config.toml
num_hidden_layers = 10
hidden_size = 512
num_attention_heads = 8
num_key_value_heads = 8
head_dim = 64
intermediate_size = 1344
vocab_size = 15958
hidden_act = "geglu"
norm = "layernorm"
norm_place = "pre"
norm_eps = 1e-07
positions = "rope"
rope_theta = 1020.0
rope_fraction = 0.5
qk_norm = false
attn_scale = 0.125
bias = "none"
tie_word_embeddings = false
parallel_block = false
extras = ["local attention windows", "shifted keys", "learned residual scales", "capped logits"]
init = "trunc"
init_std_qkv = 0.0151
init_std_o = 0.0
init_std_up = 0.0151
init_std_down = 0.0
optimizer = "adamw"
learning_rate = 0.000698
beta1 = 0.9
beta2 = 0.98
weight_decay = 0.61
lr_head = 0.00411
warmup_steps = 219
schedule = "wsd"
decay_fraction = 0.861
decay_shape = "linear"
final_lr_fraction = 0.0
batch_tokens = [65536, 131072, 262144]
max_seq_len = 512
doc_mask = true
train_tokens = 700700000
max_steps = 5114
dataset = "wikipedia_en"
Each number is 500 + 25 x the weight over its row's rms, rounded and kept within 0 to 999. Layers, rows and columns count from 0. Numbers have three digits each. The size before them is the row's rms in percent of the matrix's.

# layer 4 attention output, 512x512, rms 0.0206, rows 100-313, columns 448-511
099:453478500512525482497526512532480565528508501500471527535498485492477494531510538502501537489538475585557492462469503506558523511474487482482462540521512529513541476477489446507468484528466452
096:552484492512501522470479506530463567478458543541569417463515526544496518458544510480486478507494456406514480535476466490521497477469491476441480521471486466504497464481455522521519527481507458
091:472493556489516491475499466520531452491467526470494510518513496503497496482485455460492447525465492543399516506458545464510516505493519462471489497503516536476450540555526540541481504521533514
104:526490470528514522473450525485464548453528552511517502456473491490541483414535580504539541489550478488537529463490535546522485462477451482498473498455506491518475453464504484522540486486525464
092:521487526487508533497524527511490498533539480515513476491497501516495500490490516508510511494526492496548555500508495510501525500517475511520534496450517521505544503495459497441472481505498526
114:458456521530511489515494510486554508521523502516499469523455418533497505517497527521466489504474539518522514458543481490504516447487520460554500476487477514544502522488505484448526521497521545
098:477495517498541481504549480531510491527498496494507480499510516511499498475488527511489521457516492521538498471505463527512528444483505518506507546503525547506492521486525504458470495511505532
087:510538505465515457547502475428472498451501530511477482517549493468507485489528505508493490491536459504463465533494481496486461527517479522500477524475509463504493482510486572506504532501507536
105:505492450524485522495494522498508534497517510509510481500466505506518492487496514516503506495522510542488484478513504505485511515490488484517492531534521514510499468496495497505485487522461503
089:462489524522480479531472497494541510520521514495465533481475495509466530501491451513516520529496515538496534509521466527508519533483499494508500469488519525465520540468504509502507459515541447
103:515523525518467444509508493444547526467508497510472525519490416507524545533539502494494527562482511503496466515477493462506485545507486460528472477506468474499486493488441475523526520530498510
089:454452479456467494464530484494443486552517468527509529478456487477488473509526537499504538496522504560508468506459497526499463523509542451504464487489495498523428454489537512501517532541532494
094:483515472464482522497494504544471471504514474456539458496498534495511497504477452510460526467460531517520505476531443506504491479514504539475504481463514505515535477481581487436515445494492542
113:488492487478503530510519508507571521503522470495505522505500524518512473536484526492486518509550504523532484453528489534551523507475474544531484536573501519458493520492520476459490491496445461
104:509490437483557481514498504521522512491522512502496482516554469453509547511439552520490483523512503451468553513522497481471505466508504493504542537494499507517494513513478509473494485496449565
090:472515493565518500498511504537481488523473509449502500489520517512469467465476504517510499481496467504499515524518502481511514436499501503527544499467495481505570515507552501484483488492491482
110:515453507542516492516434531491568551523517492524453506510449486527522506513508471496517516540514494535513500464521476506528509465501451518555470492466468465522468512471496476487551465480524497
094:474540522450500531463447474485527505467513485487514493445504500495479475487534474473432463485487572530462491453539432506510527511499464521545515464477522499498469511456546521477522459491519517
095:521528478512488549472469523500485507455458503525537453465462506512496504488538439525526483483465509503481501523531480493463477464503468534542494507467512490533496480485492526523531504483524523
092:502496468509552456538530524524491473535525518466486480530460499523534511473495547482453494473445509465488550452517488529460541462529511478474481493507540480532523513492487518488434511544516518
100:473490484475479499518509474531478500520536523461506462499549526512514518506492542457479467474513531453521477514517470459505503482493478508509482535551515489481491518502516550451486477512521512
099:542497454494537538501507488577449551470492507488510484481513549568514430478492540452445505511496472448522550460492517489510498485485529518476504513526485474526502464452476491469505512449537539
098:502414488422470492495455539524436516479488515502516496519483514524477485531537440488532498530487459516507440563472496513543465479458516498490470489523499526499515522468534530528484466467503448
103:491491517485474471511501491510526533519459568494506483499501503517515514530468458531486499518469525525500464495443492491483492470540464474455461473494481498544476461499498505514537508493492516
134:486534542497532534520498530494514504566517504512522501503456520481465472532490491549499525501468534524483509493515497494515519479467494523433516494514524527510554451463565500481483493525492513
086:501512501430503504455568443471437520565495465507520471482572514498489457536496482473438515506514503486526521517472494469468511545516490512483515488519510466540477494474487511510509523491504513
204:516496467485535477535522538459488479519547533527507489513487521450489479522519491546474550522463497453517432496527464548503477441433512554479504548547491486521556448442521531472496505494485483
094:498534516538495504492538482535522458499480492506506514490472514529494460464489541534440496534479525517481514495516525529466555501547556504498525503473551498518527511514514524493460496538519454
106:526551482488531426490486518495469561450500519502488481471551482498545520499509492485465548434545503528483503444495481505554508499448433508540444541495488504516515489486502466488470452517478523
100:485498509547522543524505499492451529474478520540508485502522523518490485476535487498476541509510462512527498464516537469489526439467524549520501511525504488496506495490487463533509495472526451
114:483490562570479484524531488530538440490456466466459505525470493537490501491509468541443447509454504502477493523463488478481491485556542506470505465462481491520534554517478489493513511504557487
094:497527495495514476445531495483512500456494471505483517457518455475533520526502470505483482500459553503439507473504483470530560509486504489495532472479506508570473519473507456557525486518515470
097:482521520484456515543503471493493420509506467457446513506488499486499504496486477494495492487510506489461479522528514460447458507524522515491526469494516514450535536538518554498463482498505498
110:451495469462507467495525442507492490476539533461527462488564515529495484501472501444470515495519528451511538480526466555482508509502491521502496485529494488522486490463519519492488509489521502
100:452483434429491488503489453472469463557595546493525479517535483466465474522439528474486493522523535497459463473509494470481467523507501465479511496567507502496506464479566543480484532496452523
096:496524547468461449456523519508480432489491514494545531549429493511471516476471454490507467502473517513507465529489540525449488511551541483539499493502512460494456541521531500493492546515468540
101:530505470455485522463505503526479505513517535464483534436510526494532499542544487454532519494505539448457480480487515481543506516487448514470469463502547484485479505454512565549511461538547464
089:474502522474468502448537476473504479502486484490529453447522484464517524466534486503497469500483560496491506539506460477471509505523494472470485479500539520536515514486449526519479527516479499
090:493525465503470439504494482510543496488537494460472543501489476528546474534443564470513488486486500518476502484519516443508488516526465508505490517518487441509503545514517519498448509492479498
080:481517535498521497495533466506489486522490477525473556484514501488464491473487518508502498510537504519509528505498473556486513544480523473544516490509531524478507525478478532484470493519539486
107:508497524496484473469485498455500498527504462500484526496497463494477528517509435515468514468533520550482475460494468542513548523505502502517491481445498457527471516479531503513524489543544514
098:438477525455510529498514497516490521583516506465538474519507496493448484504487461545475505560498506492542550527508474553517508493455520475497535468515505547521539502446542499448527509496493531
102:466486500494483523529520475479501480515527491505499501480527520489471506498484479528522493533475511469515517523505479516488515505492529460492550475492512547478519479514502518512477491503510478
101:526502545464550502465504528546531528480457469483494527497477506482533508456523504460498510456484507520446503455506499512511546448513461534493474508497525496512505531485472494509493462534479476
098:506508545532530511546483527526517496506511490517483498549462455524491488498545552500500487504400532443493546479510518497503515474472549461508509492504484539487530486503502480507491490521510511
088:539524465539506473485513519469501493503475501525468492495485517487538518476509496506535513494533471509496485532492500506480463499504482494532484513502503493507488549526431514526501536523512485
095:495524562504480515467499465465499485522468491525543458498550538532469443493552431489527516447495499528521491446501540539489518510527498519538508452487492480524494482506535497526476545463533518
094:495488474458560488480477516469458534532519524524514477491479470470528491467532540510549509471529493536509556475515483519495517498482487465497468523461532510522497505498469497478477490528503499
105:517488513517503523496523505545494483474490498525455538486471532526517478502498471451566534514448484487521506490477521508521541517547479565521486517512582510460468468455466528514506479543547462
105:471496472490455475513474511453494524470543481467469471480536479484573465504516550464544520435494535518503490435501466489480522531496411515553431515500526506535415468481493512508514492533535468
101:547467455476497478508483534556508517554570531469505523482496440491529516514536535455523556534442508455536481531522460470580506508477485452491478502471518486452554467452463523471455474549465507
093:512499559498484553472499481481507444467462505526493519504469495486480485487527465483516538539476475518498467501475532475523461481499529531510518446520489519467488526519503467531494485474500417
107:520510472510523502474467549499474521503493508501520482522468523481480542534511457502561519476492492471504502500496507502501530472447460558518532530536521521496512516499464469522530449491511504
088:498492502546522544505523513509508493557521474502474515449505559536470569560500443504539473505483530467495488535522485448512531475462528458485567451502485491477518481511528492554511498498517500
100:545514522492501485516507538471482491527508490519496494521501446453488492477467507511468514519473517446502506503535537483448484499506529481494503459511497495505510542520442476504476478503501459
097:495568516485489493498493490517483514476492436496501517487504518486480499519511464478436515499443523537516517494516463529510522564527523528497543478466517507473551501444514507464455478507517475
096:511479515489522472489548493491469470531478477487489517530485474485475541494521485491490535539519492495513463508495519526527462473474532469518506472517495530466502504500505497527500521518501478
101:506496489480498486491504471495487528507520499436511470511551543512489559528459489495499487482533501477520484544456496485451476470537464551485520494509455476492460493534496474495566502466451551
106:489475549587414560455508498500524472506476454486495510490476504536481480507522486511521507501479490521524412492486531450497471463517535522489521463490441464489460523526522476521523536441503441
103:499520520512514459479510470474495500518534531496493539479492420465501532504487576506486523493533519539468471449522538510518486492495493461532518496471484492514462515512551507502493504527498514
108:499504474548493481511519481523522504529469470484509511508508546521485529507454502543516523554473504514520507523504526497469504469532565510485543485483489493482516477516505459532496528496459457
092:479457467495510561520496513487511504470476498521475535510480480527456489486513506538529486534545488511490525489488504508519460524485494453537487432520448479488466450521509489557549540459465510
099:517545475482538526514486484537431500526469521481521465508521501491487505476518496504443507494497498509468499482521514494490471460492546491438524469466488518489551455504553501477485480503486552
097:500438471435531499440524483504507498484496506541505473465506457470544492472503480485486458529522500497445555510474494504520504529492478473512478510493525504559464491485458535532518503506491487
097:553526492463494476459513527512501489449459504488553477499500515450479508458506509520506450519481500435495468528444512509455496470513507558487489540539535536508532505516466511505489465513439473
086:531538466490536492551478539442531481438464508548472497522479489453524495523490429581498499490491493539422522528475485501478492547459504516506474523508520538499506536543472517507527450485549520
103:483501515456508510493499488476492454531497517513557472478544531470487461470477487526536510452487479509498556527502496496477523519479510513459515516492538529497517557532531533480452479499492499
121:532510444506505477504466513499501513504511518501468504484482524491522486503528527460478478450476491504490481490492424481508500506549466509505450510469495447507497510462466511454534485521543490
102:561504486553474528475475510506489518522487527514513469449497537497493511398548477505486486497491488477488456547485515496460519425508490515491482545469521476495489467544480543505485457514504474
094:459498497459489486469546454481451432539520480475497466476534477470465505476503475498492502496503533482493521515494478496471473512522512469475516458482494502497499488506508523509471520513477523
094:489475508511464476468527466458465494506520542514494495482538463496505513504521503485485561482513492493512455481472493475508503515522500490451464513466520468498476458498475525507476503531512477
104:545508424505489483451493527548491468502475489468506551517472531510499566494513526497540494472479461523510449475453525508485544442531491522539510525516514475497450509544496462535466494532428481
102:453548538459528492510486491449515506464525462524478503490497452417538536545502499499470490474557547538455515430500458535523530522487473499480516525497548545515496489450545521502492462535506563
094:532503491484499501458514505521494497484494510548505523443444480517489459518527517510489517493526514526484488403491486530532495501496500481525485461474479477532454504484495524514489510513525460
089:492477463493480516533443496524497512522508493491534444512532561534488518503536508472483465484528477488505516482523500528478517528490515519446492510502489495498519466490529496505477505460541504
099:506483543478520511490490484441492469535498490537513493518485479469459504473498450519530463503470508527463514535508542498463454514503509495502513487503496521489511495514494523513519519476516482
108:541490487488515506531447508466478517501496481533499480531549471475453529485541408501520519531508467478504501545509519508475519564472504548491497559500502498465585441509468515528502475479472500
079:530498479498486485520433523471481513501541492494490527519519457488489523475458472470481492530533478533486496477521492521482522536497488474579522495485502483465461528488513501499509458504501533
097:452552492451538497500515501524471522516537514486484522503518539469473431530471497516487497493510445546539511526472463531522465506472477507495510517524495516516520502460498469434537487478527531
095:505508480506528535530478505505512532451490433462463550508512488473501554502501461499499504525544452498506486539494491478540511531498525539525547510503504528430500504505505465504548424503469511
098:455467473549514493528509458489452455541547544436435509515537518526506522498463502509457505490540458500475484535489514438470458433482503495503550494536498516491523524542524508497524500481493530
100:477454475479476485470498502485486521514520517518526448471478524465487505478478490544515545491560499519527515475493468562472524498531428563507465543469544484552450487480509544466510488509508472
087:424511524500509532549460478527515489469482506537477472506537485495480467515549394536521512526424478525498555539448451472513491549484509511424489498504533555465583452455499525510488449500490537
110:517491476497462492479459499574491528534507523441527468521480495503536568493502539500529456491501506503483493534470531478486467475527461508453460551495496494503523473534489526468492499517462568
096:522497517485501551484501484534493475460497451477498560473488527518502483508531548481531473466554449498502491495496506547523518524525475533525541498484538500476488526471546524523513494505516437
100:480461506534477512497513472541505535512516587487528446492565499555527444457506515454501520487474502460560497515521513457515487435487484493506449507493463477546480449495483498477555517444541494
101:493464461526489471458485460541504498483520476473482519496537424517511520505510511450503519437527455519498489465468486477564589530513502502502484551504563512474498527498472503517472484565473473
112:504568513477545505487479529522454531478440507466486509527489546465532478463502475509518493491524474537456547516509501540470460453489480545484456521464520507493502528507480523453526456495538549
087:533479476535471499486451495453519533503518462525492498470506478493501499441504513522456487490542513541471459511462509466515454504522471472537502521486465514464482494505491479489527451481477424
090:554556573507546522524487532490523482469472537524520523509488549497453520482521458525470476526474480475489500528476544528513485488466560516473519488529474541450539499510486499478512470474543538
102:496511413514460463524497510506473531484496508527476506514509513502489454561527550504495550485507455504528453482464473488511527576495504499482464548518500471490506501503477499504466500514526452
106:494511515499503527480553498485471521534464370532519500499492519470494546522525486484492569532554503527510485464507504513527513541490529517474524527524535543442524456464497479491466498527469466
096:504482511448518505510489539519537472474529499490523516504468515518507498489535510481504477459523504492531505454497500575498508496476469496538480481556499542539509484436515446490518479481490486
099:522429466452543494470526516501499487479480537524495541513527489494507487538491481490521492534518430509471474562458523464533492520446479497520489511551502473509458562538464517548521511503449475
089:521470473518493497510494518463418514534502474468470510542471523508469534527505448509514533482519488528508473479485528491463510500510515539507515474524462469500488506527508453502512486486514489
098:518477468474527467476492495546461474514498496462503535522495499480508546479479514436526519468459520518488471489502496473470512455520512526532507497535539527486477527496515478496501461513483503
094:497548501536516507487510486553570490483446514474503513452530554515510448464457434502483502578456491477462530541506536484519484476502515494460549473478487508499521540502522511549494489479482444
089:473536494491489469517524503490481509531462467497495517548490500497496505537478477481468507505527508525505500504524543509457479527499528491513466497512469490477488477519498457525526567507518498
104:503522504508430492479468476541522542448509493451506508502511446495550494476486525466497521511464508495522475480458502473499498507556461539471468534469496451503468478486478488473531478506453523
100:500502520493507449489509517499484486516517516474536459562482496484490515479481524545524478452528486518522498502498537486433484478513478551491505581542513479539577520546504475453456520498387566
192:512500493505487529453494443535468522479471451507533485452517488555475539469502521427478454475511501475527554501503492486497513540560528460540521460420486506458447518512482470479530487482546491
103:520476517532454490476477456480492504461497515536511469485525444519485512490462496510452479496462544499439487497475535438506475494520526478504523503475487517481467515539529520520489503503506487
085:518476480537501489523471532449472588509500523540493489526498526496458500457487519523525540538522495492529499463486516490483462457478491487490466497511427490495472424494482459508509526462516511
101:486490473537507521531495498496492487547500497493460534510486505526485526521497518484488517490509528519467503455533521483525509498493520463507505474523463488476487493501538494506486534502529517
094:469476493493453544478501460477449523531501475504501502464475542523492478521507492513497521463576487532502496577489476472509457493515463523479467476502483446485488492509525547486521528479497501
097:498448458528458537560490476454515494517522516552481502499477511538486481514487559484532510526487522474540517478525488490470482558522528464515490466537479457470433475502491509529513566474550460
108:543552511498532531502561489517475445475465497528511519504475543504491491471474461504499506488493493460499511511525536545487465516539540540489508491489519461513511477477494539499522575506510532
102:503477517544486439485471490511552477498490504467483515492521440527515575518515465512490479480450518517447443480454503496555537503504465470526523471454481498537488527498532483554524490551492461
095:481518519521486530510532506531469492497455534488545499516494570541469502475460525513508491523480465467551515513503488494486520468482531485486543472518519531450497531537491438510494523492526474
091:504497520520497490507543509564580514481450459466467532506510507520509567507459489511452454554540487478479480531496516524540491507501509497496495499479440468486503518518477497502518514473484481
093:479429503499450507505525473451536482471472504552500499501510454467540507495508480531523537584504520498494460503459512466490486516483458543549447573559530520482451468493474540506493523519492479
105:506495556561503485535521478452551502465509475520473502507474495523475483457512525492447479564465520469511522466493516519480480501546538492493526459507471499472495467464514488542492554487493488
094:518544505494511489473506516493449516444477516500498512514496470488504470487514478473503518521476488497487505466515532537506527494489476538545515509491526473530528541473468514510488477535512499
107:562522497492496508476478533514540529490462514529522518481420503513487468507495502496518517526484501489502464484535522495507466515510481540534492489474457443500504510478493501483544539472510510
116:545482457520528475491478512490508513522490518553494509507455509537469457523463516492486495433454498536487448463519490468523482500528500489486473507486440453492465515527532450448557516478513462
102:469498464486527509536512512528449541506491471510485478511467534491520463544493544518539503455543469505515528483506494498499451496505487511436463527499480488515535469499515503479503520478470515
099:531514519502467457495459499410495516492485509555474528507540481493493477495540501472505494488517505531453454453453536480485497578477487471534433493533468481489424484536503499583484494507578444
106:554565509504548510473485529541493486471508484507513525492466515530472507539531519462490441410479500488483507445499486533524531526513500485475514503498474481490519500496520459470507501513498542
113:525514503509504484491551497515545443480495438464509489460487533483535511445487471497488495487480500483507507543488479559490548542563503533485524523457568512499517517478497521503475459551490422
097:492520467473534469472531499469480504507518445484520508514528491455496510540493505507502507500478493517507445528458489492515506509477501534523529528540520554498499520503512479476506449525461487
101:472518552505513465574563518507537508499488491476418554542423498511534479495468527502450526540495502530459554507526515463474494517524525497465475467519505460491503562528481513505460534539522526
096:468555541541473546533490492513521455528493482440462517507497557479506527471482517518492478531491527497507515539511455502482460456504520485455536468505489527431496534543509523491479505505519541
109:483487471468521534535485519504457543533510467525475503500495537447502511505463525504465523493624475557484489464519476524506487494477486505456474526505506528455487478497552485473523456507489470
096:537553494541534476519515540475530520471438508536470563502473525482487547548516511537484510532449521492476495507507501495531509512508539491498469495492497514465480512541465478509511475521547472
094:523454472462523507476474522513495503445467491523504513517478524475531512479526480504550446531483478461478512527449529561476492497506511525510462538533528531507473481502481505523537482487518467
087:505514493488528519525541488529519480497522539501496517476498524523471463491463557516449493504491467507509515553515462502494504487501484526480516513483512506468522515487486537419505492492472500
110:496469515456441528508467503516461529535482460537556482514471464482497484498484535475509540508528524511520495521545518465468487553517506501478445523506540523451501449492521516468470506503506490
104:470495497500500508545487507529506538389504524520477515502454466577522453518513500481467513484468472538491512482517480478513478481463498502561482474537467544497505517465487434478551476455507488
093:486507451548485484540517474480495486536518485457495481494562468504522498534520553538515530519518471481538488535516480493516511502483522467529548483447474468543506483498498498506508528475500528
099:459433534486490461478521437491498440504535486451450509519610477496512540477515479449497484507538490490493457484444518531512532487493505505530526527549546549465449527515506548539454501535471480
096:438495513509468531485516511510506492483446488497474505504513487441507483494510453568552537569534499541502527541487515512497476498466492511513491521514509516507508500525474511514505489487465527
100:482535522537522497490501478475536497488495495492452530453546490478504487492556495492464509513490551542500524421486473509552545551476491478529486473484505500509478493468479506517486495538536501
087:513515467543490496491483509522487538544511514485517515497476554537486479464473486453470508519515478510507473521523529502502480488545481505488490489450471423484503465457546493503535512478516443
099:472517499496491488478518491489514500449459463512519424476526497502514495514533480515489483483500505471496504502484430497478519493486501514456484528473501528512485495507501481513499481493507487
100:495496475521493525498483516532528517461471458513482519522422546537492472567508548531521455495486511510507491464501482508498484508538514512495478480527480486486495517510516481475538527471520497
088:514507515467521444508535490504518456458485513516529512504489483479508518514474464517544535507471512478549493507479502562511483537503503546550496511526551573517513485423504520475512498514527479
101:521495457488518502502507542520452510492464505535483499505519516476498477497514504509519557491523480481505514475480491520517530521477501500444460537508533493500512471490474486514479494519497457
096:485536531520481533470572469504544456497515460506503475416522562496538453486512511499456523490546501485556490483500499516532518485486504538502526499528517510544522522463521481468467500489525443
107:506510463539530471502508471497528533486528526523514468465559486544465474516481506473454527498468509441542497425487476486539541534457517486540504511514509538493523475447508464505500456504521435
110:574548524502481465500521511453508476546534503525505525497513455482454509473551489461465508499453524494560431530529474510497510513523486489588487482470498466460495497474465500479512503539499482
104:538512517491489504479491518425491453576501492492522529518485484439459557465502443501522509482501528543496426513519523510467495542505513493552516492521524515453481497500536525518493506537482483
095:550498504483534510511493526573494497442446499529499546508468559482505484477480485471500504506507459503511530494507524589528508460514516563512476522496544533486506540451517521477493469498547446
101:529489540466542475534441540474491537501476536521486526530509479449515497478526445480527510530483478496491544534518534531508478516462510492518474497483504541496530514456491510501517426482557503
079:489482521520494522505495527525551492531526548489494458511503494541511430479484511510461504518435494435523543498525440501508520485486489442446484472494505471518526572524476486485478469510494468
097:484476523506482480485475513510502548458482458489444487519493509496522560527469427520461478495495529569444497502458470449493511495526468513431511525476484505488492521528458467503511462510438530
098:538491463510487529524424519514506540497523548506517437530482467506542484490509517483502460484486496482474531497511512489480465494520433485551474517469473457540468462526470517466573512470529598
106:505505505517520499503479514542478500534501507477476529505493515498469519491495493494487538452540463549518459465533502498527488461514522505461502510455476460470513522513545483445509493488467524
107:553458485488500519476497531500498516437471473539524473487480511504515499451522517502523471483490479438510548536495520518474495485490526513482491521514487527500500502518437453508506479453475431
103:509491550496456533492525493498466496472486498504492533494478493491485543484544504480530485555483519453543486564473532466491448469501564434504495433537464530441451469538463500519504535503493549
086:445470499510470467510466515485500542550496501501456513515493490477510508511508555484524524492542521560457494471496493475482490516500457478504412496508498490497491478479515522515485478517544479
087:510495575505480507507549481524538523495465505501493523513490550515477504508487495524504454532492544495525484463483566564494509469533523524461479486497502515509439465509534489539522530493494494
104:508498513486531509453498516522505533493443474510537496506484510508520515527516433520520512514543507538476542497476534527515531496475502538488489536528509538521525488480496494508504486494503538
100:513484533469537501525519496550503512481467495513507511515547551489516466455455489451474507540517440488536507514522511522541478496505494531515505552487529532455541535475490537448479461484494462
089:437448468484541457544512470470483474533566529492518447493535501499516557474466488514480500549533516455542541493487445532501511487453524437499518485510516565534500432433567475498519475482508494
118:518476474499463483485461498532491489533495519440484483507530539514544551501512435458499453472488506505477457488443482493514521480524480474458458486511520504493480495502511519547497480525508493
109:479539503513483428538535479455449488546524534495463498475549482485523457531498529500500590511499513488544470494527465465507483484491493492523469465481528483518526501457508535488454515532545478
085:474492449433544458482529483462456503521526494472453500492571465426506503560486482488458500501508530486438524493492464482505474520463472489502496483528505510514501545494464521506503472525520508
098:524519477472466514504496495469494527525510484540494490476487502472514497522526535495494525525490497506503505503485477467487501550507492481477477521505524493460505469498458535480459507527512516
100:528481490512506560494468508460436502489497507564534523510441472492455502490516510507556500488510482492494504505565524523478480483454540492571537463514487495509433494496515508515556567468568525
090:515449479486487478505504486492493510551526484500544469533517475526457556489470507494484465522513510468575474500512493532464488503509555450525502470509455487515453477507513454513523540489468490
096:477567473501520487497547458508489524486508495502458524452506490557473436565508505506451569542475549502495558444531454517547525533492520459490517452460498482474482493477496546524454571532527490
097:487525527476485498459498462521533532523507500519529485473520485481543491523495457482501545523473556530490520455479501500532513530517456519442483508504546520503506440433513525513471517535492523
083:499483563477476463469520472492513502472536498504471524475528445485527490491514506457507471500450527495484501505478499507505487503519460493509479512486505478496459510504470527520487497531467485
097:461538532479511469485550478545487487579483507480519545499496527541471510539448496509495514484531501538530510507514508517500552549502525473473490524520526485492508507516534525497455567542478547
083:497455480441493491482490472528479460457507508507519463487544498482502466459472488489488508506554456487485531526473481550505483504515468531487496535463540495544502500482514554487511470480500481
098:510459504537506558539459518484528508482485488533499448504498498499520469468542454536512466465501489486498501519507501480479511477485489547460502535479478522546500461510488479500523469446506474
090:527540517481513499498469505485498475493512500501480488506505474485519496529577501484527489529514487478473497519513507486513472507469520478500492468471479479480515523512516555504486520504516570
106:480536490494524473522515510459475503561535510518519475533516473482446463489511529503472512508471501498536510519548491504447496516496519505522510516504487475516519485497501518463467543520483561
096:442476504515490497499561519532504501490483482461454515462478553504560526501484504536522494510497484461505514553433486452523477431497485487472509479530499513527503527486477481515517491483544484
117:487501502534434537494484445430485482532498511508545442506519535497468519459535513511501483515503499465504490536490524498430466501525538479444498485477458439483459452541523544524501577462528513
097:511541511543497512518499509500533478438491474469473513498515486445577532503492473529503500480499495480469496518485526500525471541517490521443527525459496477500511482507515508523539499498455528
102:502531536510458476539502503489492457463536515469483490495463544509496474456500501438503478495409530442524509486526477494449487479544512540464501479491487492458527493497478511472409488489538470
106:457449525481464508487493468516512482467550566480488498466516462513506469534564475454551538498482479467523444504452469461557489483457476507541492477515513509493469485468512521530540462511520477
098:517550531464503499499489498511519464527483507470522463539510446419494536483477487514483513451492549484483510467505493522465507528521508506458483501499522540513503512508523491458522470531481560
101:498486498490475482495513536535566528523499467510513518521459464511504515517440473505502487544487520521513533498501468505520520518503491463522483507490464514519492506464465461482532514500489533
086:480455495483540512494568519540494487491478496524465556482510526474549519538528495489539561483504470529480488532490536481531528450468464560516489559574555543490503509469462490502498469546466447
093:562476479475526528520453522478475501509530538562522518507510517487451507490476491444507464531474493464506500531535519526491500520491520437518522490487454479457471499544501504518516492462499480
097:490502485506480509507511471466478503537503458525506499502512446501498496515506540471498558490453551485548477455543486488519500495479544439535487453539472544458436457504527439507495541501510456
091:531499488492467502496497521459493504513504519532526495486493534527523487513483501463485529456504469505508443529477512427500480512508453503468470493523471472493489532521468475488541502477507476
097:493474554531464496507497477482557487461512516511457511491518508507483472530482423476488460553440518465509486478492504490516511537484521501512504500562504532454522514511481516542465478497532462
093:465468494454524501477528516501498488471480499497513479488511474468522524508453476523532472552468487487507542552471477478509523480467498524522518534500534533528490529484461519510523494503475547
090:489490542508507467521502516514524452469522521467478541496453489515468495500457468549468502542477483502469483529522483525529467455487533489498538445444485497497550546499523506496531489510463480
091:518548537527501483489489476535517524450492472498496475482487514517520547482522515446454477514483537478478482453469528504528465461548492536478505497477480506458533458442510492463521471496496528
104:513474542542509503518539484519551439518541503486499494475515488539494495473461532475466502474462497417560536512503483495524551487499536466460583494510513526488489557501486477484477510507514467
100:485475495461530510517504520546477497516517555497495490498485507523517465530492514469496508471490467488516518518520463474526509490474470505463485506513515502517501575490481510468499483508507496
111:509485507473467566515484475477481435523511484510520511495497511464456514496502489492476488522493508464513490514506478497497526570496553522451539515514563520439516492514539571493453481521523485
095:494481509526485512497498491491510508504490499484482501521491491491533525498537533516525514522503469503508463526460508429495490479503496547532528520542491499500519494517451480472506494485470516
100:481533494477470495478542482486504447536465442496509534498481518456475528514515543547562538505550484555486434543459532505470454542511524507508512523542504523458523490532487517476485533528454478
105:551532559542489498508476498447521464526458491553529490499459521479456544500524493538479482513490517491503470510531558514456477494549551491494517466434462463495481483555549504523513539479525523
098:512523498489569519494518522465468514470502512500504518470491493477485503469506484520500471514525519492463500528531483502486477430472493528512517467503480495536516485482502469511580463473491491
092:456492541543510491518544484471505499539520502491491464499511515482542521475536575570496541489526527490531531497456511491487502436496519468445526520488509539548500467524510462499507503506508523
104:518579486515545470587488498461485495498513553490485537512491505521464487500487512503480499451473519499475516481569474499458486555505500488540489442497500483500531483480535516496522498511570513
095:487461545466502507498497483485496461513512570511516509513495460509458520454507490501517525488516503516524451493492540529492479494480513467504482469540490524499478470491511511489508547483496511
080:482523506502507450478535479552522526429495505457443537480500522549530464554509507493459513548481522488506529465472501507562528490503514499485505476518491470532505524469503504547475524518498502
096:500485537565492486517510475497486498439503485513471487553519448549477500463556485460527477509477460474524499528492582495474474486515528540581506533519481515479547492522407483536467556483491507
100:495505433471528478499512515488466524504554514491467535468489521467539460496461573484501498473520481519471524524511487479499470506511448487498473514466487455532471492484476525477519524525498514
102:546525476549472541499439504422454527500495520543535471500529503469491498475535509540531495447530483506488464523525483477464478519493486471565498487419486458501448492548498526513580509487545515
091:442502546502516485516525487520548434482515500470427551542504473455483466499466505519512479504487513523468564482489492522509492513512518494495515486517540561471501588525497519488428461527470507
094:475481517485480459527508487546544495470548528468471485514509462522583449508410509482481495485474495493466534488483513485492493512545454509493461552503535512528505530498493528448483487533518534
107:541505489488528497468500534507509491473514501489498545469501473495513546493509508459532515475456520511484473505485501454555529465466477504554509497534538563480492533494484482501495451544460475
103:518505477505517523536494491471469488536516530498523485473522516522498488480499498497528536476512465477544518536551482465517479528479509479487530472467493477465511516492491511494485523483515489
120:502519538539468512495490464543530494511492522496523500481472483568469492488489520471481481518458531472529513467519512499524512546547535455511503452468495484489490493484542496476512518500527498
096:477399472485503501505501508475476527571497532523501494543502518502502540491481500503544527573529504481502524517467521509464509460501499475465508495526495490522449462511480500571541553495475483
108:473480498464452482481490475549510480511565520419491508456489500536518534459491498447474477465539485505511473558477458471544501494523458476507503503481520495477496525474486527456513466537495504
101:483467486475497498513466465492467483492512467511484466517523487523468468476484489469477449514527480502491544499508481535472472510522538475518527467462456482491480529524527502534473519455521499
118:495487549490508474509542491451487468462515527511448494476493462507491457497546487509501543478491512454509550485522514516497487464493486517521499448468507490537521520486464530521501505487555474
103:499495500491493533459525479495516497560464447502524491462514522495486510561488486504523511458503520486498451503469483456533501530495486503471504488498474511483455463506531500522548538502479477
085:462468506480477463538531522491480489542523498517505482542481469489492548522476518532498552483490520504514473486482483465491512483499530467422490518520509530474539474522516472492420479537445496
103:517528524539506562542492493483549491499468467541479492512507528544523469512476484512525464461504505508504548454486528506491516555473549485490532525544480540474463480548508474532481537463523514
098:526500507493510519463515522497477462547492442535505518492482534477475520544448486492499488457491534518482521419525505535516562499477542473483546498497528518497463553514551506529446512515531472
108:573456468477524514539464545482531538452503492522527484497495531516557535479501485443495436537478499440483500514549517510480523483475513520508497532556494498499489500499464490547508491451505475
098:499425525484504494500514531560492488479504503462482538502512475492520555511451515493517494497507477462482527527451492525529536465493490491509546496479534544511472562497485502493526443534516492
090:514477521520540479499519505489533475518484498505453498484552499492533485500488467536493511499553476489507529501487511526506506502484497480483518510491483500546502530503475493520515507479529481
108:438482496462474495487547436555576480536548498431520472502578484508557540527418526469500486464503516473524497492486461468510509492480457489509509529556510560508458500502484499454509518499468565